Weights of a small transformer language model.
Architecture: no biases in attention or MLP, untied embeddings.
Each number is 500 + 25 x the weight over its row's rms, rounded and kept within 0 to 999. Layers, rows and columns count from 0. Numbers have three digits each. The size before them is the row's rms in percent of the matrix's.

# layer 11 MLP gate, 704x256, rms 0.114, rows 369-440, columns 128-191
105:451509533441516494471469431508486497520474515523494481501495441467493509473540505515493519462501449519535473510519480513496508505453520523469486511517533523518498507498487523541528500468544509
106:541525509491481500514473537475494585481517548501491516485518493486533537547470418489528476475495479490465510491551481489524531491542495487515539472483543495523482496516516478550461508429494517
099:465514526566508514445545498454525503494491491491527480487489493465518505521520505493490511481527519488518503530523486481486488492481536514476533502496500489486474497498484473562510507462516481
097:509498512526540482493498525505481531489468517504470454445493511514541482443518493508504506480497490515450463483495507529507488508455488481537511514484543495524478475462518480479478513479467519
094:498532492525496479480469454509481461463488585509494475479537529500492513475473477511468481535500483466529493520507513525498488505519541504512469488491463409512454458481484503476484480497526479
100:491525456498478528491531500506481517502503495466517460489466483479542508497512502532513496517514496488462483491497491496476479499511499455537506493476471488469491523506547466477502502484494508
105:497480520492506499541529531500511475520456516419501492494510479518492491476502500476481515435495494497514553492507487500494473496493489516482537422524504450520510471530459507515517520462510502
098:508519505467480525492508515475520506537524498510537461494523456464549454492448471478504477508492487472497447543513507506519486482511529515554465529509529514490483518546549511446516507472506484
104:478527473516486502506491472526476507516495516440503481522512502489457473504477509521489499505491520478496547567451492488505495529506543517532514507523501504503490489500532500479508564547512480
098:441523486520471489511515502478488496487563514515551510547515488538494509501481501481466476455568463506522469498538514499487452520524486483527487486552487494510529496507520532521507498535473465
100:482483535507464492547515506508565480519481523481475486521495501534531508502489485513493510453550497514480490479502501487510508492501512530472517501535507512536490496507466553527477518499505507
100:514527478540537498467476501524503503500492513521510496494466497500458484499532527479512469505537524491524500455515488541514511457481496475562485534465478502473496515489481476509487512448540518
102:516509471533491484539496490520488472511472456494542496459502524510528449533521451517488502517460520544505521522457513512493505485525509514508477532515495469508472507462458535491500505473498486
099:500521497504526447517525520529470488471502477481473518493522511506526446486530508480452500491488489511531539478503535490497506521527500505538493483465509486492485440505471528461413525527461516
098:480510524502515524466479511496513552537524467502518487477465494476479513506426486469512469499483524490559508473510506492544519480469497501467479493536514444511479489496515470421474532487520516
094:500500505501547450521497493510492452529502499527524512483487514515470508484512552493483467491517468515487480546521535526415519485490519507536516537532515515492493571516520461499518522538496513
099:473513510466507455482503480515536492475473518483498476505509486501482524474499494522525476478586509489476496470472451506519518478520478499466499511482505512453522520485469512476489488482521508
104:480505519489496538491501492492542518513489530484494517523513510518468477502522487490518511478556492533463532482495444556499490509454498505514521469493530497493494474500469512484478498522507511
103:462508466540506491472495516459506497475513518517529559470532496535489472471500531503474469508534491506473498536503511495519470553505514494539478486510459503505501508474487505481465522501503508
095:487506469517466482520559493532447520491465475550486459461487494501543530472491516542493442453494496472451433523491452500497499492499465520469504511502509476501520491460505494481506466471472494
103:472515506516477467504496480461481530542551473481508468468492458553500496535502512488524495506475531476485477494517510478485490504523498500504526528487453455463464481519467540511535532489526497
095:441459520533495465451508470536480463499514497513510531485509497482486522497497496479505534452485481500512488513514487498499503500479460479524475508524516499513526518464496526464461469463520481
102:505492471502466507497503499541496492532516546516516540524511522489529505485489486491467494488468520463453524512496467554509496503469487479463506494489523489459469510488510506493530517501471481
100:494463515470515521478527511519474463540461543494530503539501482498518465500475473534473484547507516489495510538477528516485495455521502481504499507517492493520475475481454488463503474485544471
097:535502505533498499504435500552473485471507515500482501476518474524489495496475515517476501473470478494519496489523468463487477486519474478506537500472483458497478513465489476467490507467536532
103:511538514490522514474442520515515506497550489494504489481511523513501482489523535475513538487467497510497482488485500529512479516504506514518540487503504465460481494512498496543537501520509488
100:445503537522470501501491494519495509518484499499506489425522499474522481489527506485473455485479468512526504487504481587491516478497512509519513491461494458519491545494527481496514486496512497
101:482500541492466480513517523514479470521532483471498532485513471518482503464483517537479486491531512525483542450501533545498472472506496471497483502441538451491526479521458479508472482504535491
095:492511529525525447486471442476487475497481555546484504468465546493482504490524496511518495496468496502505455498501451526494492529504506485493495509515456510472491464521502486487511431479522512
097:487511498507488515491544506492529456471504499484515489473523512523512530481480513500538493462481439474512505505515490498479479484498481491478478545496503519488503478506462526507485520458530517
099:510529539464487498475502480517508510490504480549514481482469470496526515506469494480477510483545504557497486488516520528544525464532470503498500491509478478487508508466505480471498468487509504
095:461494501517468469467523501499497484522480541505541513497514581445495478505543504458490502518499489554480475460531509490502454511472514468498532475502480486494510502498517514499524570518490467
105:488478541484522498549467465486473451499502520503574511476501496446510490503497503505501460523513473524508511517457504509488492482490480545493506490539525442423524481501536439508503475511491520
102:515468499505494504486492478522477509556525529515492498542531536527502475493521501486480484497490507430504544518491481529508499494499522493488463479541457484518514492512496503435508523466507450
102:462483506475512450519506483476485505484505528483529491551525460477498508471521538469458464526505481496464524489503490507502496458513477506506502494451523495524492474532489526528521546505475491
096:488506494489505521528482511556492533472516473514451507494516516517504479511489499552502523477501469493526481511514500497505496488495519513524519489519475501499535508466505480526457542469483516
095:492526473480487502507539480523501511486496524497515464492505459461577527506491428461497459490495516499541514515526476516533469449525478522532538445483500512478508474494501480462479525493553497
103:465511535482506462502502520483484479519497503511476523550460519443476497490499499494509507481495504475493479507457471555549493518523488476515479504500503481480501527508511475483504512520475521
102:509535496482514538508503501528490503512504469501481479507481531481489511491508439500535500498510456504519508480517493503483477419488490458505518518487498524513519487514516499473481514502492459
097:493481440481522461464512531426455486497483470501503474495457500494511466524492514511496496478524499511542494497472477555463520506562514467514490490515510515518518467441482462475470496500530452
096:494553471454508484476516514518507484491538495426483472462452487497516488481479526502525445505521483520507505541523500496508523484494464551522489463484530495524526513508489500500508483478488528
101:488509489476465500493479545540509475500490516493502433485476511510548548490435474455512477440463461515491478514492457491537511547538499491475482484504525513494490498491463494499504500502525517
098:521573528469497454528482486513530488513501480462509464516445525496491480479500521526483479512478476479493463508497485528510517491529495473484471446509509458501516494513493452498521481484497512
098:472490525509535505508544472493528501461486491449506528499501495527488486533512489505500479497493472498433490502491486477500515499467497493496468510501512469454468509470468493499483466448501464
098:528501451512477528483492522522512510545517521508491517559503520476545509473473511477504510500512490483502531471462498461501526474467533452449515482476509477504460487497497500512471475488474494
104:517535471530505538525542465527489523507463494456449496455498477543490507543485503488501506514515521534479504512507488541493491488497466520497472536489514487523506515482535468476509543514483496
096:503502499469489463514508477502458504539499469539482514514496507495513502523514484480477484481513498497472494498486528517505520460495482446540456507496498516526499453527490496546505547516540521
099:520508513495486471493533535495451524499515457529444535470503524495514524492517496511495483474493473496476473477486481526529482482462536479512524517494507498511479496469481494479497536526510544
098:484496524476469493488522491503536482545499486496510533500529522513472486518541556495495470535520496480525528495491442498455524468509493491527508484477548479473462509485504500508481482484503488
102:458506465514440559530505453511474472544502501473502490455522493499491502511497503549484490519510529500506517533514509527507482504494466482500472514508485521482453535530519460469519479505492500
099:502500485544485526494513538466461492480512516497482521520520488519500481477462507507493471488505510482518506501487521542521572485517513509479496518547502502470470532483493449474530480482509512
098:506535547515493470494476490455529524502494504469508524492490464517485488507521466576523459505486472476494519527506471539490497522479442493504456513498464484523515488508502509478547535486513488
094:490501479481505496518483542476493482482444479488530527484512475505527486513488473517512503457526500514567500495493514537525530489505513492471523543515469564535515494462495506494485469447521523
100:528506473483514522479549453494485471504490513485519460484536497509548498494505490522444490498528496472511482548518479498495491516472487447496494511505507475530493553498494484467480449524485450
103:508490514503483487509573532522538491520491483490535509460505533490488446544492459510473471492505476493531450497498470497508514514490530468481516498497501470457513490512502542500501533504502509
093:530485539493479528462508519493568533505503521504497513502496485466530520532524508499509500526546544508492435480481490543462465538477503494483487520498494513523475493518562504474491489485473475
098:560527492512449513457460496505469485496444457498511526496508520519504486473491531497511536508538425524512515508443466495525488553506579502483478469474476455500472507448474539502495496504490515
100:485479491477466458515480523487435495503526502492498523481494485514481467491526525532518510486491504505498468502454487493486522526502480507505530485499490534462512508514507486520504471524506487
101:486486479495491512452514495528515529494523501522478506518455480489492502478492519550508468493527481547476488468527504497494486492540500469497498464473520487519455483460472516519549507467513492
099:513483546540469489509504492461517503525532481516502529482510500442490512452468509488522497512507475538477496512543500479499518530525498532523521445485498472489470474514488535520492517536505506
107:471519514482503525465486517493481482511526500496549465480465531490498536507457494483460475508493538522515487506527510472453520475502491536566473526529518500474507508531468510494522499484535488
101:531537510448495526518471484503475486488446460514510512507511527463526520539499494542507480469519497515482484530540464542527490486505494494497479483464517492507528464503503488490503474536529525
103:484491504514554499475449542479488518535464492502514480527513558530475471517532509521505505493490523509478492461530461538538492433457539454517491519501523526490482543549536501517510515470506453
105:470527500525473481510533488481506463519483539495521512476505524500500480503498503535515517485469518513530494502527509526474508482524512546482495498496476487524471473475490503460487529505512447
101:481556479469523474518501527449473486497508525504460471531495490506525496515486476510433473479522476463519475480481525495477477484525502478523530517500489517506493466520495461512481515481496492
097:508507548525487494513460516501490473486534479452476550509515505489507560533498493541544478530508467431479499511536504537503490486480492537518481510520486484502524483481503540510527500458501446
104:489485533461489495490491474523468502504515505498464507498467544486542511499530454531500515517508474518460484515502442534464496493498480543515530513537535508520480462534492471485543528511491507
089:510505478473525527474509469500486467497493502511505517491522539491514490524491461486540481519532517483495464495506510483496499504467516471467475514532504495477500504563528456529490471447490494
102:496481502485481534523530466523479491554493493504507504507510467514471456492509497505483511487498475525547530498485454523532483482502564475565546509520495517460487507474511510504527481510486468
094:472458494521452551490498534505499530525502487532485483499523468491517462527483457516482470513515480492516503476532477494526500537553529460540506502541463492479471468523533515512499511519467507
104:532479477497525497524513582490528477509492487494457511477512540471517540524510503539515526475475532475551464515531511500502533532477500520478451499506514474488430492500502508493509516478468482
099:485436506504482492459469539509460487508462546475452479497523496481495491472504509541522486512504494533475534516539527480461509539526526494470555494511529497551457530491484482508481504485566528
# layer 11 MLP up, 704x256, rms 0.121, rows 369-439, columns 128-191
111:490478489457491466484490456525504508555520505553455506453514482464500496496535508547494508460500497520518491504527493510465492470500498490492509479535472514487507509497520496511503510467525518
105:552501520439503463466507532494467534477485508517502512485502546493535482477482494497499475510484491526495496500505468466503493529465512498524474486513525492504493488507517553465513484505520483
102:521555436493513558501509501525490492448544420559519533531491481489503472484523482545477508500522507485495461508519457538480522504497519511521474459490488504540491517498486522497511502528508503
100:575502520440467527504470496507478512501483467516570528504482558522479518530516514462472505538467481498498498509524479486478525473509485458531541466535500512525523511489471488485489517548492519
101:480523466512460447496469468487454479488521502474475498481449490478506509461488478517502485528491476446504488554476472540523463511482520474531515524484535496510501480496478449489524508512520468
097:519506526540514499476487509502515514502493463497478457507480527549504486526510480472537535476533513467516477489482520519471512480488530476434534487487470490488507480481539559511487533484480471
104:483491466526499476464472503510500475476485526452483486473505511493532548553501483493452548500531464475499516493490455485522521516516487477469497502510498488514491492537503494480529473496567486
098:500501479578499526537476508511521508498529496506515501479512495495490508503439491499548493489509490533441477528478531507495483502508485537497480522506522487560502474481493512508543465480522551
106:479519465507505484482543491487458531516522479532528498469461466452522541535509482455507500505515486476570511515477507499468508471471558515518473444540572517474471494473509525473517505527512497
092:541423538569525499556487512504503492463489476491476509482459482498487502513496494523461486512538494460484552520477490491515502507490479515496530463519509456489522474532508523489489512488486511
106:512498496510467504461512481499543476507524530446512516492531475522472520489512490484519544494497517504493496497453498461504479510513531488524490517474519485501514484476511506533459482458533529
096:496451530533487530494535516483504490469445489549465473484493479470486501453508439531524512493475510517545536480482518512481460495472467504509480518469481524515518528453524548516525484539521520
104:487463449489513468501470482483458560538489519480492508533508495462484472496490500534521514517516515528457530490483477503520514478471446489494501517520483481513507528538520505493514498526500525
097:554497506486512469488521472484504453515485442492441561542487482501463537511527467503516491532497458484603500495523546493527510504498472487526502549503499498506482535491484510531482514510497508
098:509503465539523526498457537531525499498495516551548508487535485516466484476504500523514477515506503538501553489466563508504432491500471535483459513529541498493467549539547497504498545458488491
091:513526501526540491485458505481535460515508510485499413486509461470501511523503479469549489466514526475482489506499463488551513481528468488527508514488491518458514464555472498510526507486535490
096:454509455539479488515486454497510445482489530516551481483518485466522533476509535503497531478480479471522545508463496517489510492513528553491485494521539461500510496501507466499477461517514531
104:470502489505494471493507473510508523498509528500482500582449434489494482486502516528530510496523482470504487506465459530483517529465509493481470523472537510496475517507500486500483493524508461
099:490485527490502514508546532487513475449515528504523467501517448480528545499480524469484442451502512445485485506431493458452494502511505470504523503500505492551525487481477515492477463519497501
100:491507527528483497520499501483488472469464514474471487473494564475534538519575490461508502503497506496472501461499433487479491499477512508522546456483487496541473467506514494496494500525495501
103:537529525509544508469485525504498481519466502510528480479477491504535501510505512497480482532452530500493488469466494520481525506487533490478520503531511527508504455537508517531452490496469505
098:502503466487530492545542541480492533474461525486511500506513463523505523501494522504477505492476553535506457522544499524447455486520507538494501515457497506533530462494495471530556530493495489
099:472466512493517483515536495485508491499512520471511500520464491524452534483523500498471502433523499542494492475509472516504536477514475475536548473469519500496470514470537501533470506542533493
104:523483503471487507489503499516530476496520522505538463541539502484521554514483499463490453496513506516487481512497461487502517489560479496466519510500517472474499492503463516497445519468455484
096:504511509522521499477522537515497499517517507479470457482473494480487502499541481486487471441554454539478504486508465459505482493441510478500488507503510473487461484527509502501514487489490488
103:517467532520497511519529470492497525524537462494525534479542505514466548474474544519463486464514532502483524468538509481507443485509486501508535481490518503488488495535512512514485478514480511
101:478494484517489493545524477537521470524516479490517526503509466501484491528471511509493518504489501484493494515484527544506546461475455495558486475492524509526468499479501514450497498505506508
098:497482480517534540481490508537507515472481523470522514541519466511472471477452525480555504470456479524532531502488488483493543479513515496461488454491498484513511490508474517519464537534510501
090:518466506465481475493521524508507482437461526481491497466534494506581539501533460517469504500527536495486493553509495474532500487467476529481503521474491484503488524472496470451496473484463512
099:487504529513528529571534498537533521530465500492505496488513514479505522475460485445531530491478495478513534490498510503468486516504509472491509507508542511457488495546481501515445473461480493
094:527467467495527470476516545504540473501487497489499520499497477497470439501506535505473582497492528518499535495496489514553547510519467516465504515504528489530486555505508483534533491502448469
095:536505517508514507489491507487514453485484523468498527496523439487464521531529510500512449520502504477478457502489512517471500491554473505575473500523512541505544499460516487544511521485463472
107:528480523498493491474481519508566530534529492538528544533526510466479514482537492491523489488465502533500523469552503507492550507522506523503434501498499501529479519511468535517461495476523504
097:509524491518558475516537483489502490499489532521483497484525487525488524469546541483537519490519499458512498491433496516496519511459504467490485481548490468510496520522507525492507483505480500
102:498483520492476504496517507521529451524504505529499482518545504487471460495467489523518470470528538488487537520465504483554490498489506500488520512514483511494463505517491507511467531489480523
097:530526496492486514475486517522515499483528509501485464480509462564446509460485541467499526477522501508472467515546533461533477501536514512504489435498525509466480493488501537508487507527524519
095:515503503497516492491482496502522524465465497530520537537495501537510498507495542520505526551469500541465526485473520530526530542504496448464480482512467529479488521542501479500490489493473560
100:469475545495522491532536480483493517512496509471480511477490534574463464494504510471486494505497563509541530476539471464497472491535466501456484535500469524522475524489455513499472505468513508
100:480500516567511495520490479480472513485497513466513552482501450504509492507486506501494512506501485504495478500470509466476499481500485514456415486554521522496532522472527472489515495507502480
101:505493496484562482492516459445509483511550517470529489538501450498499486481465554546504503496490486506489491526468517458499502526524487514492487457531503485481481517500498557480512493456465464
101:545522481465514494499497529468498531496534494528489535445498467473547511442509500506555472492508460475490527514535530498501505502532500464472500499517454505498537509498512513473484479511508574
096:505515459570475495528523491492519466468524485500525487547514472540480478455489477499479502520499519511514507465482503463514501459524505468494512520498476499519517494487484527564452506476535500
098:517494509497568507467498474494471515525508514483521485530495525495508503444524488471467504490552504486501486538486525478509449481513471502491507464554490501495489467487525482511491504507430530
095:509507504536446489494517490514508436478491485551510530507486531531508460512491482477508515533512487516502492457469503522480480489504536467484517511497523533469510515518504505472478472541488501
099:489535513501480459447509532487483499451520525491533458497519462475494511514494465503474521513511497479468505504463551504475503473526499518511520525494498499511477520446495486520489523488499508
106:493521534514514481475473504534508501489505502501489475541542515489480463497484481534535504503527506467522503542461503487473536475464534499491501505501534482501512497476501535531584476531497492
095:453518519531519459528538512484509495441453499511522527507522546483519449501526533498492474521541538523513507521458485512504509500523521497464516506538486527524494501500498463532532546549481424
100:473507539528503512480466482451522524511549477491472462490520517514488481519531479476537513499535493487470508438505453476516452467486426513506544492515508469508498503491540497487513482471476510
097:529493477490540524530474467513493483476494531479524509484505496513496480472492479528511518519470466501499474513486509555480435497529508528540472481480493499552486514476490429513490499434542454
101:501485532540514472486495472503473503513494487465484481499486511498510555475502491524552497520477505420509495475531518483444504465491445538477500469465521499495494536472496559498500517504509489
097:511492499483498470538496487522493476484510561468519494513494483500533558511519514531468489495508505449479514536564484489489511495534481523514542497498514505537522483476489508492512484533510522
094:509564526517517499508498473512509448494538512476540543505501511473485450515504529516461486433487494494493539492451544460479472502521466498514469499474492448515480488524497512509494503480484471
095:498474537501497459529472535491503501524555495482459480480498448451482484531529493518554525533502530495510508500506516485466503526492476569471500484523487511524487552519510466475512509502564532
100:519506455528500502508479539538517511493483460496517464506507515482537479505503506521508481457497466508500494446506475518537534497465511498512506456518473512530507469502523504486504513520489555
101:460494517510482483527530501516495464517523513529484510468492522499511454470486497543481471531493538512469506477458489483503473489504493499563469487483504526510502474511515487484480488463473482
097:497477497487500518471480481513476525488483495516511489476518544474538513508503477500471466516465491523508498487511521522489459516490476470542530506488517493511490424495498475486494481509501521
098:537492514503524515512525511534491536514483475493489504511461535543554538489480485502482505468481465537572532465506518495521519471552452473482464454529473546514503519467499523532501509526489515
102:511506488489519509495490498502468500527463515518473464499501490450458553522484523503543509491515518521487478532507475489500502504510520501510518471474474517500513486442528516481491521497500487
102:502506481489524512535509464483508486536459523530478508505477491530523466504517514506511465552501500510445502492521569480518467485492554492519481526533483470479542474481459466494456481530466482
100:477499467520518506533463503509467481539495508476492494439476498458505516498532476529515469491472493480473502467483494480524487535539493465476515531521530513518489500495498506482498481532530503
106:461450482496467510497539509530489503459509503545523490490520496504512513484484514489486499507472505473521522503499466519516481512478513470560526515485450489548509472484505495477450552516532496
097:527503531481459494437504500499473483496510505499463493513493521535505531458500499475501473516502471539552504555515473519500557478501473493507521481515526532490520529539484518455480513474494504
102:526494483482524489495474516462499466481498503492478491488499533482475537482488537452536503495531477487493514507505483492493519522503491492493500493478525473501487478481482523516515469492537527
107:492513537485484489505478537496488506478468505538520532498518459538503505543476475548477466527482528533514465520521504561481508500506530519530475492508480486514497489494549505484470447515546532
099:499525521539528485458484510548535496506500514473489494462499509525484467520504538504475491517499469444494492524467490477486535522488498537511477513500500535456508506477511485513505464533561508
097:471490539471495498492496506504555470501483489519505513535519480508528503545517516529508549484511505506504485496518478533504503471449504500512540506494539486537474504483495466536465505527526480
106:489462529506490520478523504518508505503513508491526475475511514513489533526460487469509495543549472566530530469501504497499500521504548549509472459448494508520480472566501514527489579562491498
093:497460464516533510523471478511488477519499513509488511466518517498477511491508506484479516460477498522489520519553507493500511486488507525542559527484456488501487470511533498486499485504475486
105:511487485492549522516499485515495457507526522508532491462556517491486479495522508492547531536483512457522498532508492503456482479540528519541515508537451523518535525502497493468547478510522479
094:478542487502515507505488483528493499485486495489469519514474508571474474520529495482540507527498474467481445538460476515494499507482493443493505526509497499466500538486512514486523544491503491
098:497532491519488519511442524500535512486445470462528532539537480482518537492506527531545473518514483483505504500518490520494518465503495537473501477485487532506517503529504482518482497514498505
# layer 11 MLP down (transposed), 704x256, rms 0.112, rows 369-439, columns 128-191
099:457561481508503521437442495492501502508539527526456467456518512513561512419506512504483548510495484506525483494495541524519519500483468540473470550501505480503521536471561515491498521514492463
102:476498549531512485473487475485504517472529462511544449494493494534484491489509540485471464520519534498490486510468503467514513537496499457497489520507481491535539513489525570500501513517499499
102:480487442476529526492496530502486467521514539509519491500460539489501514515526506490544537509528472523455508509460533493531487505502506515486481504477478490507539471494480561506492497477471495
102:509491453503518497501500458477509503481525461497487495528510467514525476484461504499536503481461481485526506532545489495465501496536512466478482463494566479500519486502449467508508493503540502
091:467479535480514515540471507466517536490539455493479479511491509512541530519517483466522492515527473501498505529501532504496501512528495531467508524505527486510490539499491473495527512509515507
099:490484499467486497509502485504483469494496499486509494512509444471485500515551499449501501517511491464502482536500462498509480500492480495526524494496429518510481524523462468528474502462446538
101:513478419480532487522495537479492484508527513504522515440466503542507489498437491520490463491472473494503517495506494483534515529513517520537491519470466490520504550502483525509470514504468484
100:542496499479512538519470490497474477485463507513490505488476500477534506505529505504486534506533488526500493485485503499568530471536496469496493499482508537504516523496497513524525472482473513
103:513500482507518491526484487472498515544470484473521498504490458502501472493521510483489581489510506525475469502504535476543493510500535478514508504524489505497497495530471513510522487462520509
097:498482496460519513502538515466507504508534492497509495496481513476515459486511511490494475475524468472471500482513509476465503523475512531496503529486483476527466542474496514492499505484517538
105:489505471514487536455500516516500504484500499518499489470522534565507476499508447515511532500467492481529478499514493466461522513460533502489451544486516430511513514481486534514455453488470534
098:508487515466485523545489478537522493540518456499482478505475486438481526519518539505478482501488513493447504502498479506503489459495482505483487543501500488529531499478515509499510537489484515
104:504531547451499507505512529517460529487488520499526544506494493494510526517529483489463511526450540496503510532488473535511481474521500517461507492524537478535464465511476475450451476483531507
097:519502496516521498476485538442492502523502516511501450496502505485486497507479471534541520484537468528482523518533500533455477526467501465472498502487516515509469517522525479492505509501444488
098:508517532456450428507515522436534517508468483472510475512506483471498531470496484477556517517502453516508438496525495514509531475521504495499542508464516529499543456491452534511534452520501500
094:502533464483558526519519526510496522501527486560523532490449491505521497482519460496490488456499488510475502488502499531481497463466526511527515536542474496480472538514519514478491489517511498
097:485465515497513514512488483498472509503431517535519543545472459507514497493479532532502514471483524496523457528493496514551502463476484507486500503498473526499483517514517513452509503494542517
105:450513496538511472492512517497484494527499541498514501495463487477503445478528491449494488500486530481505515499470474499509505494503484525479550548528502539533511509542451510486473482506504507
100:491512514470497478504480481495501535554520509511531476534507480450491537519507497552457523534471511535491536487537515443509522508464515483485471500476521528459505498481530441521500489477547493
098:504563464463490513531491488517452486438534480527535514501526496476504489496467494500501471443470496534486519522499484503484497477499534525529534500528510517482493537504504522466511484511495442
102:496489501493514491448505493493505465480517538530522484554507520478492479486501552485484492491532486473508514512513495454492481489504518479511507481554507480501525462477521504489506514503426479
097:492449470525487476498489491481513437499515501503519564520482481501494533476503524506490512491491517486495493508470509507499475491490485505470527511489522549474516541457506505507502488485554475
098:489476526526546514501454487512460496503538555461494515474530535473525523459496526505461470516517509537488510508472487506515456525494493464506473497569482517478458512502518490494539477498445536
103:477458489498454496467496487531498514479479493537473482494481482512491514441521464466525494504483505524476508488505488556497563516488489513453505533481563531474468523519450527466488464517510527
097:521499528523463477484481520524479464480530532550477491503475450501516483473496481462552534512488526496501506505546519564501482502485497486486517537528505489461453515518521462470510443513498549
103:459465495520494470510514489530524455465490508501467469506478501458509503483478507456488491499508481508492512501504483525511534492535511467502494499538507507475496503458540499464491467481481525
100:529518508487538454536479527517481501484510521502499547542497488496470474466496527493489461489514457474526484529509508481494489499480520460543468524494492522454512530519511512528477502533513423
093:552506487471494517521472456505487519529465477530538503466498572520575474520482506537516508490480493527509527462458491492521448531509462508514472460544510493499478492487512470530463531502526502
093:546477531487465502514492479508482531472478490526475498481503568516494452504507509511502512509494525523472496520510506522499470520505511520461516480504475542530479524479517491509532436508503483
101:471538513492508498501497489480478501426532486496491480492482520566489491526508487520484537506522504526492464508516510514452493521485526508496500492482483529523523467508512488502498514504480512
100:511503477546512532554543532505519486482506530507523472503504492539526502490497456485522456482492443467545522492532499466464499477502501503479516463507443500511493459531494453480495522497484520
096:507488527482486526493529522507506457517503496516493482531518485509512504468479483501530522522523534526484528489492472492512484490478506539475508472467500487480502474498473492538482503516507527
102:436486493448487492524480535499483521529491470522511522519492561508498554516470494483480493430480480524484507430477541514509492482482493451530519504500486511485458452537458506509507527478488473
098:510512515489484552509489507508508492522554514471463523525476489487534459507495501520492530513469498490480493477500533484463481490455468497506479504446478518498489438445513482531492514505507523
101:539513517485497490479465494526459486542538556495474475472506497529505501517519493506510535498475521506462522505485502498506465501503482483521496541500513528497473502498499434505522490510496479
097:496493526499524510484514482495554473453501500485526519519538455516513553516514493511485490512515533479509546471506479483499517461508521484493521478515531516492448475474482502521551509517504481
094:479485480465470496443502489535526524501531512528553454518512487452457477489471485512519516501535484491492455477525512499515534523512527507505495458488514508504474494494537518472433530494499474
100:489515481506490540490465531472459458490492497535478539543479493453545511508537492467472509528489557495524482519502474515501491511519488525509464530530545515542515488459523500492507528519530494
100:511541518463492517498493466530434508457488448502501512516494500510532528501519496486514484501499491486493475522507486542469559473468469524516533499481427541509470504587514486520503486520481519
094:488537466488541508525513519514534521530524475468512485473507498519483500500496488524521553467452481517549480516522515522496484508501514516464507464484539516481567491502509510493501492497504526
099:477511518529511514474465499514438518499489506524478465476505440452463464495488504475513484487493464485487539459492531484510496489464504484471476539471542497489527452483524544440513479514501500
099:497509537457537557464499551524499506491512508509489499428505516452476494513513490504540508500514461472501483506507534488506491491512435472490486473541498495478510495458549495484530432533500499
101:504518481472507525494464516499493506473489529532492526471542439502500475461455492494497524504505478489452476545520515459481501517532504480468521502497531495529406544479508493441510515479522494
098:503519497470506464519487513516487499459508494490487521490492497491518495530483508533506501477499516530479506463484491555544456529546461475467497506498519454489492503515521457464513509540530505
099:488453510552482506497478508491507445496535541504504499496451495505531450515505485505497481524521504475512461482490491491489493508526521448491533554529504567474542507521535531486497520459476462
101:496485527497510472541484501510515473533538469504529473502508554504542504505473512554493460508472482500499486508496502519518501475497479504550482534482452510483480533457524495512512554509475461
097:472497500526493520493505487493486505543518524476482499490514460497489507506474512481511533466484474542528465518519502484531485498488493530521479528484475484526492461465494531507490473460504519
101:481477439533543480510527486467464480485474473488541463522515505520467499519495559508518502505483487473531531520472461523494512470485525521473500508496497518510515488502481480479526494524487495
095:515517501501447481520539505482502476533505519506497451533492550503475501508522531509479461490475465523498521500512499534509490522498439486500439532484469481518478510494491520491505506495458549
104:501493513467506515531552525521509481550508475488483477467534506490506481488491486467506526521482442509526510485515494486506476533488556485469515502515476508501496529456524484494499509508502502
101:502465492496538500540501506494509496485471501476542465536501502454506478503513522496503495510526514495519478487486479540540504534482470487517477523488520504508462447505465503432512477505503466
098:537537458481503519500549511499494486529457509526436508527498507475490475506491480509516506565508506473500513537539458506490522478521505491479527501544508505498479538535496508491541507489503474
091:506450534464506454466553488470504490510486493507530504505494517492497505509481498504477430472505502509498521502451485534513483480533475464537500534507491518491486514505496514483525480509486501
096:518503468495494521506481493460494511502491566465489494524502493540486482516506546510510528508493565481477508503495514533496448460531480470539499491519543490443470524515487469469481556504515472
102:506466511524507512504511524526542545496506532500497569444475474476496480516468514489483536538495493462462547444475543527451504523487543506494522499516499487493481485504481486515505518492542503
099:491546504517500494531457532521503469513509476500488513487441491532506528507496509500486499514536502492448493528497555493528546458492525492478485446542423533510504486505466507489474479497513482
100:483494484524479495533495507460510510507528515474503456446458433532483488516517520482508539489467489490487469509517501512475492513555480503512488499465511491496533528504478479511510488490459487
102:557502515480548502556498523522505492513471525453509543514504493516523522480494511488523513517490469460524499502487523534498518460496499510529490505501511464493494463488491499504490468544507515
104:506552473470501523528490484510470467536528483499526537488468509496475553503522473473508509544518534493492528489493458521477527516504502520470459470498507501462544468502539485546531522491481460
102:521515491478473543540510517480474479501503508506515475526472489518466460503501506469509448507560516535530503503504505502510510465507513472493502520450497486495544456522519510507482566491502473
104:523484519495508475490505473517554475476530482476525506498513523475466571494484494445488496525513439559547549490513450493482513476503526509500485502495542491506498495489457504502494512458492493
101:464512486502493493487462499513474450489500523505466461505554506489497498516530435508543534504534491504490485455486503500527477500436493509488510494496498508506516468484486466537490451553518503
101:487518503462538465500508455503515510502537526544448488471490508501522500523510483514473501477458471447499479516466499510484545506490528510522489492498518508531497490515498469451520464491463470
107:552502513502519486513536502487477510479479460523517481512515485532515524532492530517509512492472516501455538532495479498484461498529489475568492470508455507509543514567489476515545466482505523
101:488493516513526505510463516527508498531510507489498494539516493491510506478515513502511529491461505507482462529507520551488516522482467523497485499520506489442548538510498503523480522493448502
096:480510488537527469471482500486510527470499495494509514541510496547487541506500504534514537438500514524485499505538483524539504505529530532484527495460495494544504527523452551503490523487495505
107:479514505480504540498533511500483577470499502505501532478525476492491533488467481522493486539551500498492500521533535459496547458456453538531504483541504474482519485462516534476470512463501523
094:461550501529513468556502516508501495520485518500494509520492438522429510463536545547495546501507535501498481492469498548528480494526513517520486534495510508506480489478510491447488488500507462
100:520512470534531506475512487514523515527526531478501510479464494512469512506493581535477486474538505502506494467499508526536533454500506501536490486460458506478536499484524515526494541465523508
095:476465490498475468495513553539511470524462510500522525476511518464529481460486492498441457490471512504468522488523503488491523538509489536494489470501525476483484476492497496485482503504489504
102:479507502485514483492544492501488464487512484496517502513523538513485467506519529503476473510510552506528528537514530497506540494492490497468513484576530515531493539492512475492524538490490489